Part of a small language model's weights: vocabulary 4096.
Each number is 128 + 24 x the weight over the matrix's rms, rounded and kept within 0 to 255. Layers, rows and columns count from 0.

# layer 2 attention query, 96x192, rms 0.0911, rows 92-95, columns 0-191
[[113 124 114 136 143 127 144 146 157 151 121 154 137 110 129 107 167 125 109  71 128 126 128 110 147 125 156 133 138 114 143 121 132 137 151 143 121 135 122 148 125 132 139  95 142  88 135 155 129 141  95 127 164 128 147 115 135  85 137 127 147 128 121 144 112 132 140 159 131 125  65  92 134 115  82 132  89  85 109 107 110 139 136 112 136 116  82  85 114  92 107 114 101 134 109 128 123 114 128 147 167 172 136 131 127 114 115 136 102 146 144 150 113 127 105 125 141 129 118  90 134 157 145 124 148 115 125 100 116 150 150 142 120  86  85 122 112 104 144 189 152 129  92 177 148 126 138 146 155 138 139 153 132 126 150  85 135  96 175 108 114 136  83 138 127 136 172 111 129 110 102 132 119 129 183  98 113 107 134 138 114 147 118 120 145 146 157 146 101 155 108 110]
 [149 133 115 126 103 131 107  92 100 109 133 133 133 138 147 156 108 126 163 175 113 108 124 151 125 126  67 141  99 144 133 144 145 140 109 112 146  95 154 139 129 100 108 144 112 171 135  93 131 108 141 106 103 115 112 143 157 157 112 128 109 121 146 120 156 101 108 123 152 133 202 151 114 116 144 117 156 175 161 158 147 118 133 153 125 125 143 170 145 172 148 144 117 114 131  89 156 173 147 103 103  96 148 113 119 133 118 133 153 134 102 107 122 121 161 126 114 118 138 163 126  96 106 134 127 135 115 132 141 113 120 113 131 177 153 153 153 150  97  75 109 115 160  92 101 123 109 111 104 104  85 105 128 103 106 155 140 162  85 159 150  94 159 109 135 112  85 149 124 155 148 124 145 135  86 165 129 152 126 133 156 132 120 127 128 117 108  97 162  99 166 132]
 [162 119 102 128 126 137 102 110 110 120 135 128 129 142 125 153 114 130 139 160 127 130 117 140 118 133 112 119 124 135 111 136 112 134 116 116 125 106 153 124 145 133 126 124 113 149 139 140 106 116 159 134 113 132 117 116 131 148 113 144 110 150 160 119 114 136 112 120 137 147 161 162 101 118 143 124 158 148 118 130 153 119 141 163 106 122 156 135 140 159 121 140 132 142 133 125 126 138 124 124 101  97 135 108 134 133 129 149 146 103 120 122 112 132 164 111  96 134 157 139 139 112 127 128 116 135 140 146 133 121 122 108 156 137 166 117 143 129 122 108  98 137 156  97 113 110 108  96 120 115 108 121 140 108 107 140 137 142 107 136 138 109 138 160 106  94 134 151 122 135 132 127 152 123 124 131 137 139 130 118 158  94 144 115 112 105 122  92 143 130 151 154]
 [145 133 119 112 111 137 139 114 108  98 122 139  93 142 118 160 107 110 219 142 147 140 111 186 135  97  79 107 112 160 124 120 123  93  61  99 145  81 142 146 175 100  94 147  88 189 122 128 118 105 139 106 103 108  71 147 129 172 127 130 115 113 158  98 120  87 111 123 155 143 163 178 107 148 136 129 169 144 147 200 178 118 136 130 106 114 171 163 157 170 156 135 146 132 144  99 147 149 165  91   0  46 135 105 122 109 132 122 183 110 118 128 113 116 160 118 107 143 156 180 132  87  67 118  94 142 125 172 138 111 105  87 110 205 165 148 102 142  68  92 112 135 169  64  90 120  73 101 149  89 103  86 141 120 108 147 143 191  65 169 136  62 174 137 143  86  71 161 106 155 124 124 116 125  90 150 123 170 155 140 156 126 114 115 118 115  71  85 141  87 170 137]]
# layer 2 attention key, 96x192, rms 0.0782, rows 92-95, columns 0-191
[[101 128 135 134 118 130 124 133 115 131 138 110 133 132 133 106 134 127  92 119 131 137 144 114 131 140 161 138 159 120 132 119 123 141 129 153 113 145  96 115 125 129 118 134 135 113 129 121 159 135 141 127 137 120 144 111 116 117 133 115 158 132 105 152 135 144 119 125 105 126  78 104 146 102 117 128 140 127 118 112  99 146  93 124 126 120 105 124 138 146 134 119 110 125 121 134 123 114 120 142 230 174 122 122 131 121 124 121 121 120 136 130 140 153  95 147 123 126 130 112 139 140 136 123 116 140 118 107 127 129 127 151 104 114 108 109 132 127 131 121 168 132  91 149 144 137 169 123 110 133 155 127 111 126 128 158 129 121 176 104 149 166 118 131 145 154 161 107 146 108 120 142 122 132 130 105 115 127 134 142 104 138 133 142 118 142 129 163 123 156 111  96]
 [150 117 116 112 146 123 154 136 126 107 140 146  99 139 125 134 110 128 171 140 144 145 120 166 127 117 118 109  90 125 132 113 108  88 121 118 136 105 145  95 148 133 113 109 119 150 127 151 100 109 142 124  96 118 112 133  95 154 123 110 105 142 131 115 129 123 146  93 155 143 167 145 128 144 126 112 155 133 133 162 139 110 135 122 102 150 172 142 146 135 143 116 145 126 157 125 120 131 127 107  43  72 129 107 113 126 113 145 135 113 137 134 125 106 149 125 122 117 142 153 135  99 118 146 130 124 119 170 123 113 123 119 146 141 153 124 103 110 109 129  94 137 161  84 127 120  84 125 164  93 118 109 137 139 124 112 125 142  88 148 116 112 171 132 117 107 109 158 112 136 134 118 113 125 102 124 144 144 118 120 135 118 123 127  93 121  85 109 133 119 146 146]
 [140 131 140 108 127 125 133 124 122 117 120 133 128 129 138 107 100 106 169 127 136 114 143 141 135 128 127 137 114 144 117  95 122 133 106 115 124 109 132 140 130 119 119 139 131 153 107 119 123 108 117 133 138 125  94 139 116 133 114 130 119 121 171 121 123 126 122 108 123 130 147 125 132 133 117 125 118 158 144 128 143 136 115 153 146 117 156 131 124 131 131 141 135 124 106 132 117 150 144 111  58  93 125 119 137 119 123 122 154 139  87 126 129 128 127 127 142 155 114 145 115 101 107 128 117 120 114 130 114 118 118 129 101 162 118 132 128 141 117 115 116 120 142  96  97 128 121 117 136 113 123 130 121 134 133 127 136 144 120 157 115 108 137 113 143 124 122 138 136 139 126 114 119 129 132 150 130 146 133 133 122 146 130 129 128 137 121 124 143 119 133 121]
 [161 137 110 125 118 125 120 124 103  83 136 121 112 157 133 165  84 138 198 148 124 143 116 180 138 124 117 130  94 138 119 125 114 113  84 103 122  80 143 123 154 129 127 150  99 186 144 113 120 122 134 104 119 109  97 147 149 150 102 108 116 126 143 106 123 127 111 123 137 139 255 160  90 140 145 127 158 130 150 148 180 128 148 143 130 128 194 153 155 149 148 134 151 131 160 135 131 137 159  98   0   9 136 116 129 125 120 125 156 138 105 129 125 129 153 127 151 126 119 192 137 101 116 129 138 127 130 153 130 130 119  93 140 199 165 165 105 144  93  98 112 148 164  46 113 111  99 132 126 110 110 105 125 103 113 136 136 128  39 150 124  71 181 145 119 106  84 148 116 181 147 106 129 124  94 152 124 175 136 124 151 120 137 108 115 133  99 107 145 123 152 151]]
# layer 2 attention value, 96x192, rms 0.096, rows 64-77, columns 0-191
[[140 111 141 123 129 133  96 122 116 131 128 143 127 123 108 116 111 135 120 162 124 145 128 144  98 148 145 144 147 142 129 157 138 125 150 139 110 119 107 131 109 119 132 130 146 120 118 115  97 147 127 140 126 138 110 131 128 120 107  97  99 121 132 150 104 136 141 132 110 125 169 127 117 107 136 121 118 117 160 109 171 153 152 123 118 130 137 123 120 116 123  84 119 138 115 122 111 113 130 146 125 131 151 172 129 113 136 139 144 169 140 142 131 124 122  89 124 128  84 126 126 145 124 128 156 131 128 144  93 170 130 164 142 147 124 153 133 118 133 125 139 139  97 101 122  98  99 125 129 128 107 119 127 114 126 125 111 122 121 122 116 157 140 123 124 143 131 125 108 133 146 117 136 134 138 137 142 152 132 128 120 100 145 158 107 129 129 138 129 123 132 153]
 [103 134 134 128 145 162 123 128 134 135 108 143 134 138 151 139 150 128 112 128 121 108 132 104 126 130 116 128  86 118 135 110 160 108 141 130 131 155 172 142 118 129 120 122 141 101 148 135 103 162 119 144  99 137 124 138  96 132 141 137 117 130 111 128 139 111 146 147 126 141 142 125 112 108 130 109 103 139 132 117 142 122 130 154 150 132  97 147 145 111 134 118 142 110 124 171 121 131 127 106 128 124 133 122 132 147 114 128 151 170 112 120 103 131 110 127 112 111 155 118  86 122 113 154 176 126 132 107 118  86 129 171 117 118 119 143 119 134 125 127 119 138 129 140 114 110 132 116 125 124 127 141 161 130 156  91 121 125 127 133 121 127  86  50 121 124 113 139 150 141 171 120 105 149  94 138 140  97 117 150 109 169 145 160 141 142 118 121 113 133 141 123]
 [138 134 128 167 106 133 144 128 141  95 142 130 101 140 127 148 106 169 126 155 121 160 117 154 112 123 172 167 117 125  95 159 102 122 141 141 132 128 137 123 128 123 116 139 123 158 143  94 118 122 129 137 159 141 141 140 168 116 113 121  98 130 129  98 121 147 113 123 115 151 205 114  78  98  95 167 121 159 126 139 144 171 134 119  90 136 139  96 100 122 123 136 136 140 165 153 144 136 119 115 131  70 131 156 164 131 118 135 136 177 148 147 164 158 160 113 131 115 113 168 129 148 118 104 143 136 119 149 168 149 127 130 149 153 169 160 107  84 154 126 132 102  92  68 135 101  82 111 132 137 128 114 139 152 100 105 110  84  74 105 112 122 128 134 139 136 120 102 138 135 127 130 112 123 117 132 151 135 121 114 140  89 116 113  97 176 168 147 146 111 113 158]
 [ 91 139 116 148 139 100 149 136 129 154 107 120 110 122 164 114 126 135 128  94 149 122 165 125 151  80 107 115 117 102 137 101 117  96 128 129 141 149  99  94 134 154 113 174 121 120  92 145 137 124 125 147 119 106 121 166 141 178  82 116 133 124 121 103 125 125 156 155 150 136 120 124 139 120 118 101 132 138 101 170 117 144  71 135 143 143  95 121 140 132 134 119 155 159 144 135 124 110 120  80 129 126 150  77 126 112  84  84 145  96 127 140 151  99 145 198 159 112 121 152  78 134 159 130 107 143 156 151 169 146 114 122 139 112 163 112 113 125 102 152 131 128 125 156 136 152 110 140 145 112 128 119 145 113 175 150 143 133 117 126 116 134 150 189 151 117 154 115 158 132 130 138 120  88 131 115  73 123 114 163 125 178  85 122 182 102 125  70 115 126 145 114]
 [ 62 152 126 174 146 142  53 142 130 117 138 135 122 156 124 119 113 119 153 102 125  88 136 137 113 116 130 123 136 114 162 166 148 106 146 112 105 141  90 114 118  87 124 150 116 131 100  94  79 131 109 110 145 153 132 103 131 118  77 177 120 142 147 137 114 137 158 127 158 155 124  67  97 104 107 119 107  92 122 161 116 113 143 128 117 136 112 110 117 108  93 123 143 123 153 179 130 170 108 127 133 132 133 112 136  98 100 112 152 120 146 119 166 122 117 193 127  97 106 134 127 129 147 126 145 151 115 135 171 139 147 136  99 134 126 141 114 129 117 145  66  80 129 148 150 120 135 157 154 142 128 135 128 103 144 126 145 119 131 140 134 126 140 117 135 137 121 100 128 134 131 136 155  85 139 100 149  98 129 102 156 162 123 118 191 133 133 121  81 151 150 122]
 [ 94 177 135 124 113 120 166 149  97 114 120 132 122 137 123 135 134 111 114  76 161 144 112 144 150  84 185 122 112 114 111 167 105 144 119 134 140 115 158 108 125 100 113  96 114 132 130 170 165 134 133 130 148 176 146 158 147 126 101 139 148 147  79 130 122 128 150 100 112 143 211 100  93 138 138 138 116 119 107 134 167 138 106 124 119 136 102 112 116 118 105 135 141 138 136 135 134 119 114 135 139  47 132 104 129 148 127  95 153 152 121 129 121 107 128 140 136  96 132 167 132 141 116 102 120 116 118 120 162 123 120 131 122 153 143 153 108 122 107 124 161 112 126  92 139 126 112 161 142 122 146 125 146 152 111 130 103 102  66 130 137 120 123 134 149 137 142 110 159 122 123 123 132 127 130 116 127 125 152  91 141 132 104  86 118 178 126 148 118 124 146 104]
 [161 120 176 135 130 119 186 115 135 115 113 119 146 136 142 147 108 154 136 116 153 168 121 132  72 110 143 162 117 120 122 108 118 112 139 161 109 127 119  85 109 168 115 121 125 134 133 105 122 144 123 129 147 175 172 128 155 120 180  68 168 138 119 131 181 132 148 154 110 138 131 146 169 117 121 156 138  92 119 112 136 136  96  82 116 124 147 126 113 131 173 128 144 159 154 170  84 139 130 114 130 122 140 135 112 118 138 119  91 113 168  87 175 192 151  86 164  97 133 116  49 105 147 116 145 125 118 112 119 120 123 148 140 129 120 128 130  54 149 153 144  99 126 132 101 128 118 159 143 126 144 112 132 170 121 113   0 126 129 125 141 117  93 141 148 107 114 139 137 130 103  90 101 159 104 150 115 163 104 156 121 131 116 105 119 148 138 103 133 142  92 135]
 [107 126 150 169 132 147 126 102 164 148 112 127 119 144 142 157 144 148 133 130 139 122 171 108 101 117 123 149 141 100 131 126 151 107 168 114 176 142 125 121 103 112 127 133 126 129 161  81 114 134 129 140 124 115 155 128 143 114 156 105 129 139 138  91 153 153 112 138 126 139 146 151 137 126 132 104 135 134 126 111 105 152 148 143 149 135 116 139 143  94 120 130 130 114 132 163 123 127  92 120 135 103 126 125 126 131 126 140 133 130 132 138 128 132 101 157  98 123 157 107 114 124 129 186 158 117 133 107  86 132 105 136 157 110 125 134 110 124 148 128 103 130 101 170 113 114 148 136 161 114 161 106 145 137 120 102  90 110 117 131 148 114 121  93 131 122 105 116 170 122 132 105  87 125 124 144  94 122  87 151 135 159 161 133 128 146 144 105 105 162 106 117]
 [142 152  99 169 117 135 119 125 161 126 116 131 117 148 142 130  94 151 149 153 120 147 141 112 117 127 141 130 107 138 130 141 113 130 141 127  91 143  92 135 109 102 101 126 156 141 160 130 127 123 109 108 118 148 138 136 133  94 141 128 161 121 148 124 137 144 128 129 133 153 124 133 113  99 129 184 109  94 126 155 120 134 113 158 112 110 141 111 114  97 137 133 105 157 146 182 158 153 130 129 129 131 145 109 142 121 145 147 122 170 182 110 133 137 139 122  98 112 123 128  97 124 114  92 147 191 132 106 168 133 129 144  86 139 127 156  90 105 131 129 120  89 150 116 128 138 128 141 100 138 128 138 132 151 135 107  95 102 138 116 143 130 134 114 134 127  92 126 142 144 144 115 141  88 149 180 145 130 156 141 117 180 122 117 115 156 149 150 131 126 138 129]
 [107 119 108 126 125 163 153 116 134 144 109 122 115 121 111 144 130 151 101 155 109 156 179 117 104 121  92 149 116 120 149 132 116 113  97 117 178 117 114 162 122 119 159 168 111  87 137 156 117 141 133 143 108 100 120 182 109 114 125 103 150 160 120 100 118 128  67 138 141 156 128 147 103 133 150 123 108 131 134 130 132 110 100 184 144 129 135 142 141 140 199 114 167 131 157 167 145  91 129  79 118 142 121  76 155 133  90 140 157 133 122 154 141 133 139 145 174 105 164 157 129 146 141 125 107 150 144 136 137  95  89 142 120 106 121 140 106 108 124 141 126 131 111 150 119  98 118 148 127 126 106 122 194 136 139 110  85 126 119 126 135 145 114 106 103 121 118 132 143 135 113 125 138 119 130 105 110 101 130 141 110 164 117 162 147 127 137 134 119 110 120 132]
 [122  98 110 158  71 146 104 126  96 107 147 125  94 104  85 142 118 120 127 135 129 113 131 116  91  98 131 135 130  93  89 163 123 153 105 141 167 142 101 128 125 129 140 145 120 104  91 127 110 104 136 121 118 131 123  83 142 124 118 116 122 147 149  81 133 150  88 127 141  95 126 158  99 154 150  98 154 142 101 137 145 124 140 113 125 134 115 109 164  99 180 110 142  97 169 124 130 161 126 133 128 129 121 116 117 108  96 120  99  67 112 144 135 144 116 127  71 132 162 126 109 135 122 119 128 116 148 128  99 153  83 122 147 121 124 110 123 124 131 100  98 159 112 166 128 126 134 143 112 127 162 115 125 151 144 157 161 132 102 136 118 156 122 164  92 125 146 137 135 110  85 130 114  89 162  79  89 126  88 108 149 123 173  98 106 146 143 115 158 133  77 132]
 [133 121 123 123 102 134 106 104 147 134 122 146 109 105 125 154 149 160 139  95 128 121 133 137 168 122 101 149  97 131 125 158 127 114 123 142 147 113 176 123 137 131 118 148 139 126 164 129 123 146 134 127 104 146 154  92 110 148 127 118 140 145 167 121 130 134  83 157 133  94 102 145 125 150 118 140 140 141 121 131 126 141 138 139 123 117 156 128 160 134 146 117 158 129 155 153 127 142 141  92 130 135 117  85 137 138 112 165 124 135 145 120 149 137 129 126 130 110 145 147  94 139 124  91 127 161 143 135 146 112 103 117 116 117 129 113 126 121 116 119  91 139 140 154 116 102 142 138 129 129 144 131 114 148 167 109 115  92 130 126 107 145  73 128  91 101 130 132 119 122 105 135 115 151 115 118 111 130 119 131 115 125 135 134 131 168 129 131 163 136  95 183]
 [114 137 126 122 143 100 155 122  94 132 111 101 102 159 140 144 120 131 132 145  95 142 135 155 116 131 131 108 114 125  77  68 102 127 129 132  95 124 104  92 123 127 105 147 121 138 119 148 135 136 110  77  99 115 135 174 132 104 112 108 154 106 105 139 172 108 153  97 122 162 115 109 150 129 150 117 144  95 125 153 129 170 145 166 143 123 115 132 119 154 138 131 106 142 114 116 110 106 142 108 128 153 139 106 120 128 126 127 177 117 144  96 105 113 154 143 159 109 115 144 145 117 112 129 145 113 115 173 141 137 136 130 135 143 149 154 116 142 111 143 121  88 146 123 129 102 132 130 130  98 119 120 127 121 117 120 130 144 144 135 134 114 132 116 163 125 130 126 154 154 148  79 122  83 124 163 114 140 133 110 125 179 112  84 168 102 101  99 139 123 139 114]
 [163 127 103 145 130 123 101 116 142 154 118 138 128 108 139 153 115 126 135 163 161 119 117 126 117 122 161  95 146 124 133 144 137 158 126 115  75 144 162 134 118 147 118 123 129 104 128 189 107 106  98 123  93 120 134  87 143 119 106  42 145 102 128 127 153 105 123 140 142 125 138 118 113 111 116  97 120 106  74 146 127 128 127 126 148 136 145 116 122 159 133 121 147 174  65 123 120 142 159 121 128 135 170 154 154 137 148 137 125 174 164 124 126 189 129 161  86 130 147 125  95 140 126 131 163 190 135  98 109  32 125 142 103 126 118 114 117 142  96 125  90 123 148 133 121 138 109 124 106 140 121 113 152 120 193 117 136 150 108 121 129 125 127  87 119 127 137 136 150 140 125 113 125  90 153 153 184 112 119 145 142 160 199 121 190 125 128 114 147 138 177 101]]
# layer 2 attention output (transposed), 96x192, rms 0.152, rows 64-77, columns 0-191
[[171 138 106 137 133 127 150 144 113 119 145 119 112 156 131 141 114 146  84 117 140 128 110 148 159 130 154 110 123 122 127 137 111 134 130 133 146  99 154  97 134 140 118 137 127 139 139 153 143 131 109 107 129 147 123 146 146 135 112 118 123 150 123 118 141 140 127  98 116 141 255 126  91 126 130 140 124 119 124 126 158 147 146 121 132 129 142 112 129 118 123 157 127 133 164 150 145 122 134 129 168  45 135 119 141 143 123 113 142 126 110 142 139 130 138 140 149 101 133 168 139 141 134 128 120 123 122 135 130 127 128 108 139 133 157 177 121 137 120 161 115 131 114  97 125 120 115 147 133 109 150 125 119 123 107 131 144 110  81  91 114  73 144 154 123 145 127 113 150 166 153 131 138 135 110 130 116 140 112  96 143 130 139  92 145 122 137 137 125 125 128 134]
 [149 114  95 148 136 110 143 135 119 120 136 113 138 112 133 127 123 112 113 123 153 125 116 113 125 137 133 143 135 118 131 145 146 133 105 157 131 144 148 122 111 136 127 156 136 118 131 128 120  99 147 132 137 141 148  98 131 114 129  94 128 141 165 145 130 151 127 113 123 124 140 139 127 123 141 128 124 126 149 124 129 114 146 129 149 134 113 126  91 122 119 157 136 141 111 145 106 161 113 139 137  80 140 111 121 131 132 138 141 110 135 127 112 137 126 112 115 120 146 134 126  85 102 142 121 135 128 113 120 129 126 126 150 125 121 132 150 141 127 135 111 117 153 112 116 144 123 105 122 131  88 124 126 125 148 157 105 151 148 129 103 101 147 153 127  83 141 124 144 145 151 127 138 118 114 102 113 134 120 137 145 103 120 145 123  95 158 120 141 128 144 123]
 [153 130 107 116 121 111 137 151  93 110 159 138 107 152 127 169 115 143  99 132 142 121 119 163 152 143 178 119 114 114 128 143 117 118 142 118 140  68 153  77 153 142 116 145 123 132 130 154 125 139 135 105 111 143 122 148 142 161 110 136 153 135 113 128 141 130 130  87 122 158 255 139  94 136 131 129 112 132 126 109 168 107 148 124 141 122 161 138 146 126 139 137 135 136 152 128 131 102 141 134 138  38 125 111 130 151 119  89 172 149 109 145 140 131 143 139 157 106 135 163 145 127 134 143 136 124 133 145 114 121 144 131 144 140 156 160 128 143 127 146 133 126 139  73 139 121 114 144 137 103 147 108 111 101 105 126 120  90  50 118 104  87 166 147 131 121 132 118 140 157 158 122 147 128 110 129 107 149 115 116 141 121 126  87 127 127 150 104 127 136 131 128]
 [134 128 149 135 107 137 136 127 159 131 113 125 160 129  98 151 142 106 154 159 130 143 156 104  55 168 128 189 126 140 133 161 140 133 111 152 122 156 163 153 114 109 112 132 111 129 149  90 133 151 154 110 129 112 136 117 142 101 153 136 115 145 135 155 121 109 143  99 150 123 142 132 139 131 145 137 105 140 133 137 102 129 143 115 136 137 161 119 119 174 127 140 131 103 108 104 101 159 120 136   0 119 111 121 117 117 120 131 132 150 150 128 142 164 108 110  84 148 159 153 127 106  99 127 132 126 125 106  94 111 130 107 122 149 110 132 116 132 116  69 116 105 126 119 130 126 118 133 118 150 120 147 105 134 118 153 135 153 111 173 122 137 112  90 101 149 152 133 128 134 139 115 107 115 114 144 171 145 142 111 130 120 130 138  95 137 140 150  99 135 154 125]
 [145 165 143 129 134 113 168 147 117 147 125 126 119 137 140 176 161 134 196 165 107 161 186 106  92 124 133 179 149 130 127 169 145 139 118 149 138 142 137 161 111 147 143 165 126 144 138 119 146 127 184 138 118  64 137 115 120 139 109 147 141 131  52 141 145  90 139  96 150 118 126 144 158 129 123 126 151 127 127 112 166 164 118 105 161 127 135 167 136 160 143 144 159 118 133  57  92 105 141 128 125 126  83 115 114 100 110 117  82 126  92 117 167 176 154 110 155 141 178 144 132 153 129 143 112 124 112  94 132 123 155 103 144  97 108  75 106 122 122 100 152 120 110 147 147 110 117 112 123 137 142 123 124 137  93 168 125 181 132 155 119 155 134 129 122 136  83 158 131 124 130 105 102 137  74 147 122 156 127 174  82 201 121 151  91 138 140 171 149 162 129 100]
 [157 132 115 140 121 114 137 125 104 103 162 118 108 129 121 141 102 128 139 154 131 130 124 145 116 142 137 131 118 132 100 150 118 129 107 118 127  74 145  85 117 137 124 159 137 164 136 126 121 123 136 106 128 119 119 151 132 156 129 121 122 137 115 111 129 139 129 113 119 146 255 136 101 122 139 125 125 139 133 134 160 127 154 112 129 129 168 131 141 144 142 133 135 130 157 127 127 136 134 108 107  32 142 132 142 141 113 119 145 131 123 131 135 127 153 138 140 107 134 158 139 111 122 137 154 128 115 153 130 144 117 115 143 166 171 181 134 135 149 128 121 122 137  51 134 119 106 125 121 137 119 111 142 123 102 128 129 106  46 128 128  98 171 141 133 140 104 132 130 152 149 121 131 130  76 112 116 147 115 129 147 112 122 104 116 123 148 121 133 146 138 139]
 [111  99 104  92 134 136 110 145 109  94 105 159  96 144 132 121 135 126 174 107 117  87 112 157 201 126 121  85 142 132 130  97 103 121 138 101 142  83 121 127 150 140 109 115 128 125 104 139 147  93  82 145 149 137  93 107 143 144 121 126 135 127 151  58 136 118  73 153 149 131 120 139  84 150 114 132 130 127 108 136 151 100 127 148 117 107 115 125 142  97 115 140 124 152 137 106 163 101 147 115  19 116 132 114 142 142 126 121 167 165 109 149 102  92 130 141 122 116 106 131 200 165 137 126 138 112 122 165 137 135 165 117 116 134 141 106 103 155 131 159 126 139 132 124 139 119 146 130 158  78 117 124 103 101 116 105 144 101  80  91 142 138 132 146 131 115 150 118  83 124 119 138 154 115 156 135  75 122 138 123 135 107 159 122 151 149 117 132 158  96 112 130]
 [186 131 103 112 117 128 136 132 135 119 141 117 157 130 103 157 117 126 126 144 171 130 122 125 118 133 136 149 114 114 125 139 141 118 119 130 122 118 169 117 138 170 118 160 139 107 115 130 125 118 150 111 142 128 150 126 138 141 125 129 150 144 133  94 143 133 122  91  98 157 251 128 116 132 126 131 110 116 136 123 146 102 132 118 136 137 151 132 129 140 146 150 158 136 117 109 112 140 143 120 107  71 138 117 135 153 137 108 158 136 132 141 145 128 140 122 141 116 144 171 147 113 111 124 120 134 117 131 111 134 137 104 128 149 153 131 126 128 119 146 106 117 149  83 155 121 112 112 130 125 109 117 125 121 129 175 112 129 105 147 120 113 151 176 125  99 141  99 111 149 138 122 143 111  97 106 145 160 117 116 122 111  85 134 129 104 139  85 145 129 146 104]
 [102 124 155 127 126 115 138 155  86 134 120 129 110 121 157 151 145 117 142 113 111 119 138 129 157 126 114 137 151 116 158 121 120 131 117 130 148 111 124 135 152 158 147 174 144 119 134 124 123 133 148 186 129 102 143 101 125 126 114 133 146 134  96 150 132 118  89 128 135 131 116 125 130 123 105 126 126 134 130 120 169  85 126 141 117 126 110 154 163 107 119 116 139 133 115  98  92 120 106 157 158 129  99  94 142 151 100  94 119 145 106 137 125 122 139 118 163 132 153 114 145 136 156 164 121 121 113 102 139 115 169 118 126  83 109  78 134 123 130 107 125 107 156 150 155 116 141 112 155 109 124 118 118 120 115 146 124 138 141  99 122 113 108 126 119  79 131 138 121 128 124 111 131 145 103 105  74 117 132 156 120 117 133 127 137 108 117 130 179 120 106 108]
 [155  81 117 122 113 126 123 140 135 131 139 142 122 124 142 119 132 118 109 107 170 111  94 137 160 150 163 161 146 112 147 125 142 108 150 170 124 154 146 145 154 152 115 143 142 101 129 110 126 124 101 157 116 158 151  77 166  94 147 145 135 155 196 133 112 133 119 115 117 118 107 133 112 114 135 142 111 116 143 135 105 111 121 136 131 116 123 100 125 132 117 152 103 140  67 152 104 155 143 156  78 114 144 114 125 149 156 121 169 157 143 144 119 141  90 105  87 144 158 148 108  89  99 156 111 129 129 122 106 135 128 134 125 125 115 151 127 138  91 135 131 104 147 142 109 135 121 112 114 108 116 143 103 111 139 170 158  97 122 100 114  67  92 147 107  76 169 130 141 144 161 152 124 114 151 118 128 124 111  99 126  89 110 120 175 109 129 122 170 114 129 132]
 [167 105 126  93 107 146 108  94 182 114 135 150 118 129 127 125 130 122 116 157 124 113 108 124 132 146 116 145 100 128 123 120 124 117 167  88 120 121 131 139 181 143 149  96 140 104 124 123 148 165 100 129 140  93 134 108 148 155 137 182 134 106 140  84 140 118 140 130 130 120 115 116 148 139 108 154 114 108 143 125 118 116 110 123 133 125 177 140 139 151 125 127 146 140  88 122 145 109 159 102 131 148 127 126 132 146 154 148 165 176 133 174 147 120  91 130 138 152 134 148 148 118 133 132 146 131 128 174 124 148 136 135  93 120 138 126 100 141 104 161 127 123 155 130 148 126 139 165 120 119 133 143 126 139 141 137  91  84  95 105 181 146 143 142 135 138 169 114 102 126  99 160 109 119 161 137 168 123 110  93  79 144  89 113 167 112 125 100 167 137 119 134]
 [ 97 106 115 123 135 116 110 141 133 133 125 149 129 107 131 103 145 100 135 127 138 125 146 112 131 136 133 116 135 116 144 109 131 129 145 134 119 162  94 163 153 138 147 120 117  92 102 119 133 114 135 145 130 125 133 106 129 115 136 131 141 110 164 129 126 126 126 162 137 133   0 126 147 111 115 132 125 117 131 114 103 102 107 147 138 135 102 142 131 125 109 122 102 129  53 115 124 108 125 137 105 187 113 145 125 135 132 133 136 125 127 132 120 129  96 127 118 150 133 104 128 111 127 139 137 108 143 131 133 122 138 153 121 105  94  89 117 147 128 127 145 116 144 153 127 144 162 113 120 125 116 144 128 117 131 129 136 129 144 115 136 140 112 103 139 108 138 127 107 103 121 137 113 117 185 136 130  96 131 145 116 131 106 146 151 109 120 115 145 116 102 117]
 [107 160 175 149 120 135 137 122 147 138  99 109 153  97 113 125 131 114 159 128 133 156 143  96  93 117 100 160 156 150 133 151 132 160  75 158 133 160 140 160  90 132 105 129 160 122 146  99 120 125 158 137 140 115 131 114  98 112 151 129 125 141  81 120 116 116 134 123  92 139 116 106 155 139 138 136 114 131 133 123 110 136 137 124 119 152 120 115 138 129 119 115 128 113 141 121 143 168 116 125 106 153 132 142 132 124 112 143  77 106 136 114 106 134 143 117 132 137 124  90 124 146 130 111 124 143  98  77 127 141 125  88 120 124 123  95 132 100 136  85 127 136  93 149 130 148 132 108 132 145 116 137 136 151 127 147 126 172 148 166 151 157 105 100 130 153 127 107 126 113  97 120 130 156 100  90 117 137 160 141 138 140 126 169  86 136 125 151  87 142 147 117]
 [ 85 127 172 131 128 112 165 135 123 100  93 131  69 121 126 137 152 106 117 137  92 147 181 131 121 135 132 140 136 141 113 161  87 140  63 136 141 128 101 182 135 105 136 130 156 134 152  94 147 143 150 155 140 121 128 141 135 135 131 143  96 135  54 134 128  77 112 118 134 119 138 102 141 169 105 153 152 133 149 128 135 161 106 126 141 129 129  96 160 135  91 104  96 106 150  68 148 150 113 126 223 146  81 119 114 115  94 128  95 146 112 138 159 123 136 123 157 129 138 136 135 172 125 114  89 120 127 158 163 175 152  91  92 126  86 125  65 109 115 127 163 124  87 159 127 123 163 166  97 109 143 142 107 163 103 136 120 152 103 115 122 159 133 111 132 180 151 107 132 128  86 134  85 136 125  93  98  95 157 147  97 175 134 146  93 158 113 197 105 144 109 106]]